config.yaml
num_hidden_layers: 15
hidden_size: 384
num_attention_heads: 6
num_key_value_heads: 1
head_dim: 64
intermediate_size: 1024
vocab_size: 2048
hidden_act: "swiglu"
norm: "rmsnorm"
norm_place: "pre"
norm_eps: 1e-06
positions: "rope"
rope_theta: 10000.0
rope_fraction: 0.25
qk_norm: false
attn_scale: 0.125
bias: "qkv"
tie_word_embeddings: true
parallel_block: false
init: "uniform"
init_std_qkv: 0.022
init_std_o: 0.00401
init_std_up: 0.022
init_std_down: 0.00246
optimizer: "soap_variant"
learning_rate: 0.00237
beta1: 0.95
beta2: 0.95
weight_decay: 0.0
lr_head: 0.00826
max_grad_norm: 1.0
warmup_steps: 200
schedule: "cos"
final_lr_fraction: 0.03
batch_tokens: 131072
max_seq_len: 1024
doc_mask: true
train_tokens: 899800000
max_steps: 6865
dataset: "wikipedia_en"
Each number is 128 + 32 x the weight over its row's rms, rounded and kept within 0 to 255. Layers, rows and columns count from 0. Numbers have three digits each. The size before them is the row's rms in percent of the matrix's.

# layer 8 MLP up, 1024x384, rms 0.116, rows 0-213, columns 192-255
093:120139106117141114166112161107073145127156106125116090136150054174118132101105168119120117094198129123151157131093121100091144111125085073127102123170115077182111091134172092150085113080176170
104:125148165100135177124075198109150113118068188116081158156129147121138191131151073159115130191094120139129111077109169184088108129129157177131126147141163149135088154156128141137142133135070140
102:109167122135141143129193155182169151084216138193171113155124134107133097129130190144110099172136168175150068204180120192106089121134140128161128130154139164143130164139171147161104108130140123
102:159143099091119095153118100116159122114162160158062161070191113122105082064146127138132174130091151154115106049104096172107153085151126174122100180127081136095108083111091082139075130168081164
103:095200145085132069087118122164155127075173115085094153125092128076179152145086139130162118078134158085111174052123071158144128150144121095074151091116100173164154090152085118139138116132092114
100:144095108175174120131121122099147138112198087103094127158103147106107152126086132148122127193101102148130106113167157084146147144144162106131127148190165120113089151105085113163161143143130095
102:102123149129131148162120086111142086104181088139109154135141079106153127175141119156055157096106217131109162113151096109159108160111119160141162158106064123086125164105070111120156119038149122
104:133141176110160157136176102069097083134122062095168117122123111150117111203069117036197116130075106080129173177101134152160100094117112152102169170063113139130108155165176136179145138096089148
100:128185180087098129168103119121133113166081168135162169182077111115115192145151156138105107151093096148137164115169102153119090138143194184099154147143114170088098132114161158140103158148109184
100:107121151105115111178154104068128128156062149160097146144106160116100134118111189131109101104159150080160178073107124142172109167143078168064131131100157140186158103165099128161116142126165131
097:063125098126153090142157108120167128100104067123134172168105076151148104178060135144115160155185126090153126127118139180138137132153122086161159160144113114141109070172130105146119083116146098
098:162133141108195070175151108140060130079127093188142106113107098095140144166155162072094182073209112138143079196113063143178168179167168121170122219123179116135095078108131096110124087080080146
107:168093055117163091130103162130151100097160130142118149107157090118127104081115100101159100129101149162103132095129099176182108133171107162121125115111117152156171154129159130136121099174125046
097:160081104066117107131150098140167070142130111107138136098112160163090164105213163098142118150147136149124137116205066141067093108125172077117160123118122138183066134172144156160145118077101087
100:166102113110121102137127110130116154134122088132123114111170044190147125070136188183128132089126113117131118193084143162111147153101121085132123110155130116087138082094099134179117092168112167
094:114109097148117098122133134113115159145133145070068159091091128099116148142137128150153135167088212137133099135115141134111095176142214178157137147124123191102099155156100104100132123098124130
101:099109124194158148147153118116178148091121142130127102155134102183149126145113089114138178202122119016094195156063142149108131123145121099158057161166147148181103166086143150104131056130119138
098:106126119126143097077141127139130133161159104106147111092079109124179153089094173137092069201128151116138118148167092085166079134159160110111144137153148139124092113090149146087155133163109139
097:152139160131151121133169134098089125127207182134019131120119084150090142139138062168115133105094119135179157157106111126094129175145190113160127113141161186069160101138111161102141138098139164
098:147147087144087140087150136083072171091145139113103095141059122141155128109128168123141165117233096112056075098142157145138098123101082122162172138116114181117079101126148115125157099082107157
106:101132104151122072108134154126053172177124066121149080125098079072164139123094153134114145135097104088110105091131140104125173137147110075157143140175154153164099137097171165107062146080111160
095:169065123115141158175140143117163119100139173133169117078132088206106102109148104117131155079156078129123135170104143071124113164131141110137132137140176133106141103121115103126134114218144137
096:147077138104123092137150127095109117056115070157179113123160152154129133107145160151087094099145130127159147184154116148139119086089099168136120146081120083126108069072172117051086154156089106
099:160160146093079123150144114037168154154127122183092135156093059161119169142148084091089142140112149087147123114119120148167159122168176136082165159142134119130126162166142135087172095156143073
092:112119110120102095090142127101109116093084146123136162111055114188075136045096053111088118149141106133093206092117149161080093149173102155106116141113148141145111146152186152129145148132163123
102:162097123120120163176132145111108165082071071124094103137118115136152155061095151098123172162174118115121148109114117096144103103122093173149109183134105102122128090096053147115180140115083142
110:136208107129079148095152124093178151095186190135116061135162146163138118152121084145148117126107134063136127100039139116155106171155122178160103122133137091132160058125154087151152105162129134
105:066178110138120125077149097124140135103166130138179124105117160084167157174065124107071141102074110181074145164140137156089151107112150084155120140114145109123159179090144116122124107150112160
096:132124129106125123170103101153096119147145128104107083129119122123163081060068147112179141121102136166089124172181111101126178162086158106168130111129170167155162094107109101134081146155156121
095:079118134091127099065112179087166154132083157156079163066163143138156078080149076137182103118169199117128194058183110069086158121167106160165166152142151110118143137140124184101086101089117139
098:172143108176136097124144109126078096078142116066113092181136136123079097145111124077161146128147113103137155086141098138180106126145049120106159065137163153082122163100077139149139105177092078
101:165100134167097104109118096112131132190074118144124154104159089165102139166122101103150152102111112160060192096103106161099096141136090151126158114123160172115099102063109121169131135103133086
105:157113072162120096082174114144102125141162091090126119073125127081132154153193156078159152109085154170093095142125147083160098158165153155141114136118125108094171162125123073148099123071073082
100:151089169089191074190148133129109128094101104163151160162117136209165185156138190113155161106094124144130094138191080153111153128132168115159074178059115113095160074172089121150126128123087144
102:151111100111179121121133110065098145142130145133142138128113067100155135186121133106108099100114166114113093162127085173118124126128066191072159143162116101111088155163129104177162114140105061
102:097131080124124132168099195129161143145158134152111139145157156104077114150137184119058152110098094144131140155148100189131134138151075147072151128141099140130090101144133169122164099087189079
099:150127149115115103163196128076129137136077153104079135174130162192062174058103100116161060106094125121102119091156091055145152127088116125126124099148111092159158152130083144138121172142116143
107:052166100155099161158090118091163140169165117077173095153155111084078197132129118098096106105145130117138145095158148098138143090093142076099148123141153191123132184105115137075167078145139154
097:167137172193157098116099163170160101170138160144142123151138108174110122148163122162067101189116177135171103163169092127125133092142095183172115117091141104125137104067112100083131139160118185
096:122186059178170170171111131120066138173125187088163156138113150147122148084113059131170113055053171135168157120150111132134180104109130123142137148115173106160136117091116134172109138130100132
098:182112163168173139130131102169158087129136124195136111089164125137139120075086169121180128095104189166130160115072105100074121096146097116147180089167102129115198176170131089154139138101127070
101:053096130142144141137145148104141182109135097078122087181045130052131090191078147193128078119114138145107135120155149135126111121166162173198084161183121128165177154114110131060116153079130222
099:109183155104089111150103116090139111135107108182161123153129183171119114187149111075080172121118132177172090146185157116112124151131145137132057137192130120113145107080096129149136024142159132
105:124208116093079182200110082135102144107127119185125127140168122034116094101100169174147052121139127107135056159147134143160088087080198126134139147173160174153118136172118143138190088171104172
105:167169198199149096066112187078106165153096126133136130098135138098128104115120093069086087118100113131071145161120140112197113166157102157167122100136117133100142077104144168149031127124082184
100:145135146111207101153153108121093141050118136125141109105144135136108130094179100104152182164164107106169120135161134087118092147099146213128124189128147116000110139106057136170144154135171181
097:067182127147101110119055102100109139150129142128175143182140074154149115134140083145120085109147181144147145130106086154165125121114048094139161099074114140095143087152070183106135198108052133
099:077081150169152128073161097174091121137108141146147138137042070104169097122122151136085081145127109069111131097101102140076140087115149115124096145145172128138132093103146106149150168066144110
101:154136157119129130127119110094121166145138136155081082090126121170127125161127166097088181146137110156113136199143106098094115119119118161130135155074156118145119097155141118128120147113149152
097:092127145135087125116146200137117138111127188113177095138123136118149118136125128146121124168133132132114112076112095132109125155139043128137138164173104115134127140110126079106168116205119124
102:085070147202139088205119091097109123131109108142174163145131113117158126072104156172170124117160146057149100081120111090060110095110169078142147083166079128126139109085108192081153142161205162
095:136097096191091125199175119171146139109129099098141133092166141113140178185096135133121178094151151131149133150172154123089138170130145156143164103175160139138141144107148056119053118123191104
101:073197080160183091082107122107141113081118196143103144107103102160169154152141109075155134114132092114167086232074121110146128118140151143184113127133102126113195116102155161115099142141073110
098:187117119154115183051157152141152128240176152136145102172145110198145094118140113113125125090130176057124156137141056142122098090084098160121162123141131093147171126065136144155070117118097102
102:099161111125148173106090108164165101148130151139116148095095150125137094171082113124144190138154136119110074152119110144103142140088078081109141095144068143164150089122131086097149167149101180
102:169125128141105154135241154131129119109127140111087127119115112111129150169144163142118069127174146153132110186155124158134105142158120092128142154097117184186150160097128111143139063092030101
107:104130179156128175114154082146122096134161107078134152155159110104119157094158151132128140139164176136112117092089099149140154129107119109184114107088116099143111088125135092175153076159153086
106:189041195145127195114115139126147135105157110088093141089126169156114120139134128103104148160179111171118117144083121084151141155091072102133111178075147172117149122118137080117191150131151116
101:119124181124197134125140190152162127177076095078144145148070092129116110103150110165181182124153125116165166166157102164133165070093139134086058125105142118134194088075136088083110146096076128
095:154188164092103155136101165191085122141141136134181104096115128121127137096141170117189125115141130166154167172063115134079163090115064062116128061140093129201100074088129142097105143140151154
099:115090117178155052099152142174152181159132121185092096087110083064155153171128122106070112130131119080122161133130122184127102121145128156095146095125121137197106122124134162136103097134135110
107:180120130120134106116126101173133140087125176131117109161135136141120150127108131131068112105086188132136176176130137178120215157140094062137120139092184153126172091146186114095101126127167116
101:111152113127182095124104082119138124151159154146122156187112098160148099046101185164203160151175134122127163132161190128126115055130170143116066135091116104111122083156104165114132076126112138
097:156173115139091121114144153148198147148132128123117119134127103157089162126092104133138061108181169132135137184109160115089148151096132118184164132075123125207139132149137185191126170140130064
094:108158151153093120097125111105085158167074126171102144150085132116128118155164101089112086133118195115157106147078163143072215032137106096168130108096113194132125170085147140094073085095158159
102:122102165170164115136084094106123103146120108088154175112094159112153150087166142176198119143190141105152105212062089103125133165149155112149059089127110083111124104172148072118171169139162153
104:131091155089145124167124134065115139121116129142158147134127130150202123119138111103140051190121164156139106126087149149138103163177123158089081125130138114078115202093162069161170133121123146
100:131148075117110147164118156140052095103126159157122103171145141131156128153156111170145133131122099143212080154157138110089128132167127183164166093111194121121057115160094121167120132146199129
102:143123093143118138152145136100151159110073135148163113156136138118145132105176096134170135180130169139153104157138136142095153127128096120143126075133087097138172162074086106152148123099157127
106:102120151135139097088126083116117090104132146110197150149089090161175082151111092097224170140129124129085161169178131112083115104128066129096114155094132143146141125121079083145108181131144141
103:088130145132192054085102158116123138156152126168113118184124099122100149174076181141114168114115159109138149146148096133114123135086155101138146065126068163143103104078128102154160123074173122
098:165144111156181158151137138116130124176123111129156097147157167119169175096092117203084103141104108113144204205078143150059115094145118176167129150103136171119124150114099137138204128157099125
099:165146159101195168127073144176114153132167130162064183092082199094141096084157124136140092129099104082094128132126107098095146181162132151104107138148108131124117106140163134130135219084131156
106:123152175218113191182084114127102174178162143081148173136163135123170143118155114173134109159116119052119161133131153180152136139109150132091113200137168168092152079083111125098104115131157140
096:153185100116103153169149135133117140159124145145126139126153159099128118131147177114192105158157127128154200128104178114130147097129182144144124109122135165123142072127111084167064139117177146
102:106143139155145153090198100146112171099143176155124114128141149127108120074083169153113104064102146140155111160150098146143088150091139133141170106156135122150160043129133149120153184053128143
100:095135189130085188084167143142113101124137156183088188072135143169123136082157142121152147120092117172081199116167143147087163092116135145053117106104122107133146150124138091062181142086129178
096:157087126169130138129099155103172088138098142162094158159084085141163122075115122117116109117168129093133144189149104109134127173095126156136136118138162136165101123179195171149120122127126089
107:119112177177125088071143102151118172094121163099082187126157154084162137115167178102132100084181087156122101152140167133206082126104168119158143169131138073171106142153161167096089136154073172
100:159120146142099176124172105134123148129122062094133177178156133113187113220064181124165095141166126074183141069114100141175153057137147128109087105143182121145117169180141110188187169134142153
101:099162145092117136092061119130133165168105169091149096102123106151135154159131113111142134181117169139104136124041136196163141140189089140084087077110116159135154065126151178176184119142094162
094:149149104184115089147156087060107125128102154125158155129101189182134129176137142118183059162106125155134109104101123144099153143114131095156158140102150155106134154159143089227094158127185095
096:152155127135119173138147136132152141076148134109124111145136167151139167151154126083127138116179117092100136083173137080128066180154097149161116136179143058189158118107104130100102074083141144
100:134100122123160134144134129147132106188074112196072121076163130165114163115152106102126147106102099176166138139120120080171171120113082151208099101105101102124133114142158122176171102117073171
104:158091154122095108170184166143174094117113153129120087151102135064170145094136108116138135114140164166172155152121143143160125138168064141121117105135158163076187147111155119146081104119118191
099:198153107135155141159097168159160132145185120131140106122094171101129097212113136141111153109132140193127166140131105145166121169094138140116117162101109198122122137098139174118042086148187160
100:115099086127215136136118130113176139079138071181143103092094154112094171170133145145177158147149155135150095153160084127147117166108115138111102123140107161128121155192160133145148155162155059
102:117120101178161113085132107135120087096109139170157122145076120109024082135130090145072079115100127178151131080081093099152085211106127179150108128109145167141149139113142145161116123070093133
103:210099114100149122095095121148188137115157089155093106117119179121187176099085131125132089155191120149128103139117150091092137212131128084077156066105092179160132133071152113083167155104141127
097:096147106102110074154108104106117171105176072177096144143080151130101129079096200080141157121117131098170109163127154147166143165148105160134212128118125203078056184158101154137021095173137163
103:127140128090162075127107136120146148089047118175099175157148170127121162172147154122074084143142073067132068153130119149163133099154131127129195120154144122183125147112116104145129192153126147
097:177110172135121158115119139168110141159140152134163134131158101109143152117127114110137177086133149142084103121149160177121099077077100177145120077117134112180168117100132147110129179144128144
091:107090138132202088176105134084152141170085116114091122106117087154125090120139126131189142141136067108187121131146122135166144114134181137104152119108108098128152161147138163166146160154146165
094:099125113128122056143106110162090161107113095113123109133110193108181134151137145159221148112076140125104154099094188126099160168072110067101120164174113129119120140149158089151135167131197159
095:080131116171175130125136108162154109126113123124142104109135111128159167085152099154156106171117151196168165134135083160074120122121144108147192065119194111170138105147162121178125077163172139
102:152108102111101104139195171140126099176181101111113152102128145143132152146128119161131183124100078092117120118154079141132161131052122117090104138068155154108086144128126175150116089144088108
098:104118118111101112133106126194140120113139127122168102130069156163189132064103083112148096134121160194127131092096106178101148154149097135145147118119090160136193158106142151129120124140151111
102:154177096118107175095139149090139152163139164181141122106109112120139121111157112103137169064114140116156175092160171130128121130121138148162163183127176103147112105154136130159174106138089132
102:142168103106139092098188173070081117150165141155107051101114142116157080096078143121145137147077107096095163095065118159136135102165195100110135139108121113113160141138130134113124127178150142
092:105158135132160131102113182166210164099108107175112067125183143129138140177110153140086182122159097142116163125128101104088115122030178209107138125105174066132166101119132128179108134123115174
105:161104133125142140153145107077142170150102125128167091127154133162138092122135100173097097179101175111127165183112142096138140110173118202117114119147169094160165141184114134168119161138103137
096:158133167076145112117145071172131156138075124089146111108120128186089172145131224162192164101133111073100096131120151176085143101176116110091228106126087143123133104117124053100147154109140141
095:167142159131163141167112098107152116096098141089065175175167113120080118152139120128133177116118193086174203201115089119130126124137135149134150186141145111134097085137098163126133099125116146
099:130147104117111157101103097096128145083133117144147162121175083114143150121115099097146115104157106145125135185092115105135170152168131168159161130107143111160118130145165155098112154117138178
098:093167128078173149171156171135072142165132141133093168068097114049161137140166120127119113144109109155175119147161111128161096159107182130141114060129174128127093102114121154134107162144122158
098:086103120174089176126139101097105114135090113164127120148107080118118112156069182156083122100104097087089140126081138104126127102120212065055122167095142178123069149122094128086124104144143109
102:068199100118102139130109132103096140117113151120143147154176094124131124134157186070174143129133119093114140134143118178110155085178112104134062107092125053193174117179138114150136116109125102
100:069172151130106095125079152134225107171146134098148159128105108195108131137114049150150158098157096118181128131133161152139137140126076156175177120171138098154078114169142166178180100177121126
105:119136149149153117160106134100067180150139134090163179105072138178143103184140123161141125176141067106103090100081085178129100085129146097088156099074170096114147178097100128122094090208156214
106:105129125105125096068159104193145122073149125171134142168181161169130150111129101142154139034093090120114155153105112109182134155086197088146108136077091093098150124118120163103149123146155143
105:113064189109082142124112144066142096149112131129152140194154144069083089129161148169144166098103109146144141087108109182151071174071148132088120111144119134115136108109198113172134152108184115
105:067104108127123147129136135124143096123113146092060143164140118190118140156127061156144150194124137104163152132145123166151166092155104166161141120140121108118131110134123092127076118143135145
103:188127195153136155146121120183148133188144167186135154116135103148105202131141130087146185146091169120090109139139119135108099141125138112122105163149160145076109115136160095147151108060125102
099:105089167152119144180154106155122131159077120075164169095157090118091085075139113173136080111093152136146149124141128128121131135127252113094195097130144166140138144130148165127145108052112185
097:099152137152107074146130093110128142134128146094099089105123129125136088168148193184116152102132050143146153151082072113134138100093147158080090143116109084159173102120095127176138099137143124
093:133125098179175147187136139074083086135073140128127144191119077079109144147159119168127151170108088202131161086082180115159103109094206118167123118085128148143115175172116100128158166136117114
101:082192037104070158096190125166118134139120170135110145205134107136073146130128223119144136109126104114108113146132089151167110139128173108118105170098136098139092146111091136079131064117135114
097:184119174123102145157107125167184139076157130168103131039118146115184176165088132089165105139128087065160175129093141156114073161108107152054132131170063147186142132140148069122073146136169095
103:103112124132068145124128135125124134123172171101099076202092086124138143130143068122094097104137090097144157134081183110115125078151102116122034089104127116157107099132150133117113138157108148
099:159140143149190103072161129069167110123169114094099158096075119172143143099087056147115097084160108131170164113138156140094111124120110161145169158128129099113134148185103151117152120167113176
094:100091110185148160185145185139164116109070184142169103159174096122157112150091116133175183157162122185083128115090132148116120121095094139194092109073153160148089134099139074155116112120038114
097:095120132140096141121144144152070102094166173113079076085136085087151133136147099111172100094082157090136137159095154150082189102143120170133113125110089118110133190120102123080114148147157114
090:142130135119052132193098137170179101139185104108127170099121136145089168052133127128209114077128123088155140130123092145136112158134174032166082096156158122080099164109122082169130171105102155
099:095124159146087070157110136156079157132091106173117126172157093101155082125092134129094121117146118135079180138122097163104111134189147130105095122155068104148122124178178137047155131066129119
103:103098109066107131131120092121066125140133077162169095163122118100121149115197066092131092188153150149189145117136129164119143081112125193162115134130099100105133137081095117087135185108060109
102:133071079119164158061126156174155109090182120113125109124150101165108104127078150186087166169109092106078162142082090152171138113107121139126153156112087108148162135144104161115132095108123156
105:129093121091078160129125168052067137115130103161144129118104194075130115116184102162142113143099078128155098084190189179156120119132096140101095090144097154146130104103135142152118186149134066
097:137110133090083091124112140108126077121103134085130138153143134144150170139148102086159159185184148091165127145162085103154152114158079161112104137173151119104088189174146115120113147100106102
101:133098143116153153117058145101121138160156177140202120150120097128095132176105117088200175156141161141107129052083143161166180156120127143175105094134109156090106053067122140092129141146154135
105:114144125144183158180120133117102092132143153165087141132191103142178118141162094088196071110092205061095101148147096100107087163090142153072130156148124115128092127131142086184102133079102114
102:119082118135123138110104109124094132119102117135122100154067153139120159137101166111118121093143114055116110172058125138098113095085156094160095085168124137149145140174125131150120139078163168
104:197135107128169123098171160063115157040123176124139076139135140055108143117149109156127161138123105132106129126101129176116116132084130186104178094133149104066103132140164116101151115083176134
103:131122152131121092181135162128094143114121169082058091111154111130132103157113162140157091089122115145137093086190114170077107141134126160104101106162072131111100133187144137098113175136140138
103:106087108195107132111137166083146139145208112151106126102110091107113080115114180123090093113172143120119115177084103099132042137140094109141104155117117102141048111116118106098120144098208153
093:112147130115147116155134140106134146083092170112069169120098136182081157187071161104125117104152076135116151123091155163078115110080035146073095091174166104110146069181192113119057104152108123
098:195125146079168127079127141159123116057123135204125075132172068118088169113072159108144149115124081143166083068144112125165159135118175142121176142163122166134125104177099168129078120124156105
100:110100134156185104170147166077158134207160120127142095127136107133097089114120150103084085109118098111153119176150089104097114062121155159105117096073136117084098231143096107138114187106172098
099:111088111133122141144148099094137120137138092194143097103128075151133129151126101104128129155139115119096155180102171133145148112138126099160166154146144066130135115135100108148128175084154113
102:129088133095159186132181172107108114155139143190093143147125088119087165089143106163148105111164123088075129075118090157117122143121070152099136145080141169078151103112132092107088116085060147
096:139122145053107081172139089109160087173133146204125117175127101161088119103111141105114086125147115155097158105170077126125085103127131115135121093087120139148128166170188103105106105164057133
095:090152142188133091144171124096165132092178142083149153152132108164105080122096115129151063109183112158079141170106147129132082105060175106102102146136138111152123108086114088108127144103159135
102:138109162141138095130175102128165112125135114094092117103108192124121093128123055170161104156104156163143128196131130077150123162104136164087106122139191119151097186138097093154110154156100097
099:124175179161144089126157123186131113075096150132164127146114121118147113163169123127122089122183121079112177100108156106198067131099164192107130125153141068139149141106100100114198069127098088
101:170186173149116167113112182145109139119156132115141162101100184099183150118078132183105130115127092117131108111171157136098127131093184107108087123114143089113111118145186107120155157134135164
098:120083074128133089174101116182140124142107123129154194131093163173060099082124111189060085084124141106077142155141153102068105118118117123100109137098121106114149121155105131035146123125172120
100:118106114132161158129125121098157117190135075115153162146111186123112152128139111144180106135153121129168101113122171120101117129125112166092160115100109193127124153166115161101191098119140058
100:169107122150074191126147149149157101115177102181130136147108119106177178088122113097162145157119072103161088098119093099094107087143111090074145137090070159138108093188070102102176104126153098
096:114203084199094091212188105104038122103127131105103096178148113078143089115128112150125035216110179124137073049164111167141148114154125162117085165134165162201165067125116134130137125093123120
097:122143093098124138145095136156147080104152124151107108131114125086144131122151110158134113110147100149108159112134102124133138112129156104122046093122124093148106109091106116182154102109083102
098:082097175092111115168126141060136117187150175113125112140094149172095143136176165126150138096179153119143146081140123126162116059124127167124182124162194088116149094103148109099156134092160166
103:100128147061130130083169157127062110072087100144180170123161133103186140090151154136116157164120135100101055120150121138088167128119111081126159144197151121097122127140142138150155119122114122
100:193110115153085124124115117150103101171154134098164144117153211133113114096106116095143167192131134139148106148116120151119117094156143148083103131120114138117159126133058191104121104097143152
097:162122120093132127218141091132135127126158094152195108148137173107098135135110123077109131195092109134152117179161117116060172081134089145117135093088160184116137185118159127092129153102122136
100:099143117126112123111167158113124122106114121167090108135173086103134166131119128145119106102093116115169136194107137140130103066154124177134099162110098147093055058147128073106091084120164154
103:132085191154112192105086130124131113116169135060147048146103128186101141157145137171065105093118135096136100127123173165154117107169126143159117117100122126173140131106106150127094122053182113
093:100104122121081160155157113142177097107071080139128109156142118117145118171057101135106173149135084152100181116136084121170116208130123168112086109154153135099158128168161096106142117181069116
102:109120066119155102134139121172114110157123146082143114144098159110162156100102168160132160137130181152172097146118118191159125161129174135172111113122159112096152124153095180175167144145131116
100:071098095185102155123088138174139121118144117105111097178140171156112155062082157093091138133154134165140217132119084105122169112161117100134153175098138082143095129166155164164158107163091124
099:151148094137169097119113113140116127167150172226115176094104088084092113112165157153124167100087140102116110067093113150134158198166187056140177122121066153165112148100098119114119123117152141
106:113132182148124074166147124138131119177089140134151149144105146184179140130060108103155124133170116058146119154124093162151137118191097141082141099150130156103129136182117146134141120114188109
099:180145037102139113106103216144135101193052154133118204170117074170140115099106105146100155156154050094115160137112180113138160150095052151088130172093111112150125139135128087122145131156115130
112:118173128076122151076077113108108159129104191162128159135128173119183064121146107099116154136130111130103080107144122147061171088138152151135068126214103072142089109093150112100144135096139113
101:122097159111092145156097165107114168121084157151104116163110069050169144162122116064113108171103162121217193179099122132113162193081105111143136092126158124112087127130204108142135177118142079
100:134107115158145111166136102130155183129091145076086144163088128119103142113100108183181172112136185147143079087093094140120139128128100079147123089099143154175135153135091137146138148111113092
099:135118085153111108140060168176111136135161158109151099140132119134105108078153101131114194101055101125150100145106133142132146114132107177117157130121111122124082131112150136109143147077100146
104:182200186123072119092093158130081127143070211125152074111109151182114126174135117128116168201160159171117113136156136117139156133128103115158108189095141146169122111151101099154139092119142125
100:112117148094157117156086093142145162154116065139158171122131132064107142118096062163135116142149139067101124157105120155081206069091203090141120150158100106081127167121133108146129141150108129
104:105122120103100152110111127150167162141107125147161098105110131057106141188096089105141144175101149169136146043131136156125078110140115105117179163086127161166117131137162133132096089082145076
099:231129138159133098192170164137122096091124123122164158129159174128147139167142200160150161175103163156126103196132081146138119148103214157116158133048168108118152158074086164174116157117119190
098:132174131102124119156183175116161157173101096123147103074082085125087158175096169106130134096161096128124103089065145086080170122111156094094142100179131138136144123070116083118099108101083111
105:147181139109154165120136139066156131098097123077104137091211136175107153105159123105127085159101140147142131119118107121102100062133199162104114143160148130174169140150133111088146129131164146
102:179133139127161111081111100121144080121154151054102173136146173138157086130182127063152077115181120145123115127089151140152157150106106140174081131113110118144108049125098157180150150143213059
104:133124108073115146095118136139160150124154112174103155117126151106150065104166131154120090069152166088139120127170102118134106092118077101144079150113110123178187136131050167133143100140105170
101:131102130093128094090107135132147138141045136119089121120104085175123117143095143105170141131180214077138123093077096106101159126060111091095130129070121136152127124094097154113136035130122120
099:109153147143102167079104163149129188146124121136106172143126085136113115095105201145081087145169155166156137124077147133130123166157149126111110125084167148164121051149116174123110146159137140
100:120133133093104123132162104145190134149151170080142093079117161107169088123115111099174124146126124126103108115132097149141173164075145105097127176044075091146108124124150051105095143164107080
101:156160136096114108153175049117137128078108167121199139155103169117083103082187098100137125147112126108177101135130138116136125141131068139117129088175087142120124205137180110139140137124070165
100:154159135128125170108155146092068127100125162108114066173134145090140111115123130125126068207107153153046164160119177100090107099063110131102140123136120079066120144177173099134148123112141170
103:076123146149132145136092119129114124108105092153087103153088128176165120122132090143107082090132151103125159035104165112138088181113102132123202117147121143147164120150107106122126114100121150
109:069135154100119143067065093119125136172119138126115117064122131151095183184135107157100125169133074142083100095167132145076110132104135090193152108153139115140128081199156113122074111137126098
099:111109135093095118138101162111151163087122119088100081103151087068119142082114126108188128111126130141084095166155117063131168148124058141155141100133155093112113143126131121113137168108190138
102:157077157101083163136087119162142149140157141121147131137152110115186112127190170158098177156104151131129141132133099192146090099118120150165104114170068109081149148112155059107142114092153195
096:194081148205160123122092098127131187096146127136067095134114137125088136114177139132106093134160114168038112130165141129134129127172172190165151084110152116157144107094189079115120110128093113
097:162156124077096138165147135076167131134067119175115111121117101148135100124199089148150115077090124123173213132125119141094107172164189171113108147103129101164143123140131064134132170227113141
103:085129070130123186114117106146118127122109072173126178111107159115142128117124110138142143148162082128171146150092115115058109165071140142107079148192153148110132141138147150105091168143135112
100:175162116112100144160092134130111162106118161125085131163148117181102141160135152093113088128176119116070138187112141187170046113129125124180140099138143083093096124141145139147073123133079094
097:144153102141169168149127100102128126089114136111119129077113135126106160101176146164096083116073118143161141161124135133088135151131167131175154140178157169145147085127162128091133108133105170
099:119146134117159108199128130102076126138121103118099111112141129141143072187097066090152099120133107151126111200105091155137140101149118162171094148167109171109152121149122096121103091114084133
101:186159123039095068112139128114058121127065122108116136077115099154164163147104111090130141112153068148172155103111109118082135124044120094089090109141142152141159137185106157151079067079103099
100:115106145056175113162138186169105103141128148197118092142121093154122148146091138132206173161142111159144157142155131121143136168110126192109125132165085042115159166160154140134110144121146180
096:117193117183131155118122144119161095059108157155075140154158190118123115140161103113071134096137105135126154153094079172136156152095079089119184144107112154138129151134168139096153165124101186
102:144135174135123129112167098041101126235127179126110151086150119176159122128156059134152107137079145082116154134082143143096137055095178083162096125180121115124136133125109132095150120160115161
097:138134119138171130091119136153165143106129138129120094117211095112145142200068163099126161078124165116143137103155145115146135116102088111158144161154102121108117099089138117164093177154134118
102:144096106087136180159108076131141111181134149126181094080167105095139132127139126137130091139154145165106150184117172159148210144126212148117107123125106079164132181129156101092098176135131057
095:076122156075109120149136138123172113163114140099135073152147181157096094119128086121150145133071113177120127130089147069111115142117117188152092141121120148167176144077113103182150157132159156
101:106055070123051155131130161167172148084106155162116099103127135098081110153119098176187082167130128096092175100098137186203080118205155128092084096120066074133112091126175085071175098142158129
096:123101098144159116150087111135118128143140124111176123138151189137128078152121133181130141156114169117208172132148124116122091071116147146121125023108135079132178158120134077162144127079126063
101:160121169102069134155088135089104096171166146120126102159059108121076154092151135158143091146184127142162171154173123147140121198147187159122147167129140130098098115066123186134079175169124129
111:107150167157118219173153092116108126160112128173167108132144089120128144161106078117154100151141159093174089126123160120098082100130087096097224171172104108129120153135096144103168151085106130
100:148100121136133125151083152156106139141102095152133122128146128112103148164096100099128175065065116144094152180081062135158118097128150127100124150078163124172141169124149138133125155112136128
099:097127109111142097078143105149106127040145079103092105139159176125099186134103104132140091145120109061119153167129197166163084135155127088178131127139110171112118173147098167123162111094094099
104:110073164085138173104146112167145099168093114117146083173168142083125052082163124145137094088101160127146129162111157125083147184165118161070136184118113148126170136134152138122123127134154167
097:142132134082141086158121120134094060059166105088162140152163083122080114105183181160126126144126149138125115183117107122152117077176141066115137114024167099144134135148133096117158057152094123
097:148153153146072114174169112144142126155069242111135149058109158103231135121137136170125145112165156119104155207141144100121086126144092123069089167137128133161120131113153127079223086120158116
100:160160118120180124151088183129105151116133157193150095164092135199176135086117145152142141186090169179091157138167181119155104114180108148150187101093104104148171144125152127113136112127160186
106:119051111130122155174054144128208137153115099063112120099195078114147132101088135069165122122155158112137165103126030178145139211092114139179134090144162171104119141109124140166137118203153093
099:085149144160120177123145132105135149091103120103123100075110140161114123157165158095198108125135132133135149171121087157114088130161136116139121117110168208098096139109117137100111156067093108
103:129203078087086187060070150138144130141098096134088191100117093149147097130102141088155149129108121139170195104142122102087150097138133119168161147089090171090105090067086145109075139166114161
092:149123097163122069146112152090152095165119071130196153121094124140166184122090139142162068107118112121114145112155085136138197119113157104147086123108145154129162123124103135164145170116111096
098:166119170158099106100107234108088148172151157126112103122106072092117120105116116135089121159091110183085164025184102125117100164138138158113091178135124063133118152087154112083163145129080072
099:137135093161153109163188149077202110148135134132092146113142101074112159080120050125127104109147073102100089165125092171137141078174169109089167074087086141114145130156125085093153136098110101
102:090106130140159143083075131101105114099131136151150155121170112151107076141104197120164169096079158115191088137046110150137096105136076096087179186111113121155133170179140104176160106158133121
099:116159124099072111121172142126114193103093127137168124099085130136122087115130158113137149125194133166133060123112124046157104127115109095135103151127144088152130103134088176125156148122153134
104:126147145141115075113145134149117120149106091114133149143109142142155156133093124159199182165131096114170130083135139085087111076138113081116118149101141080160093162186137130104156134134132156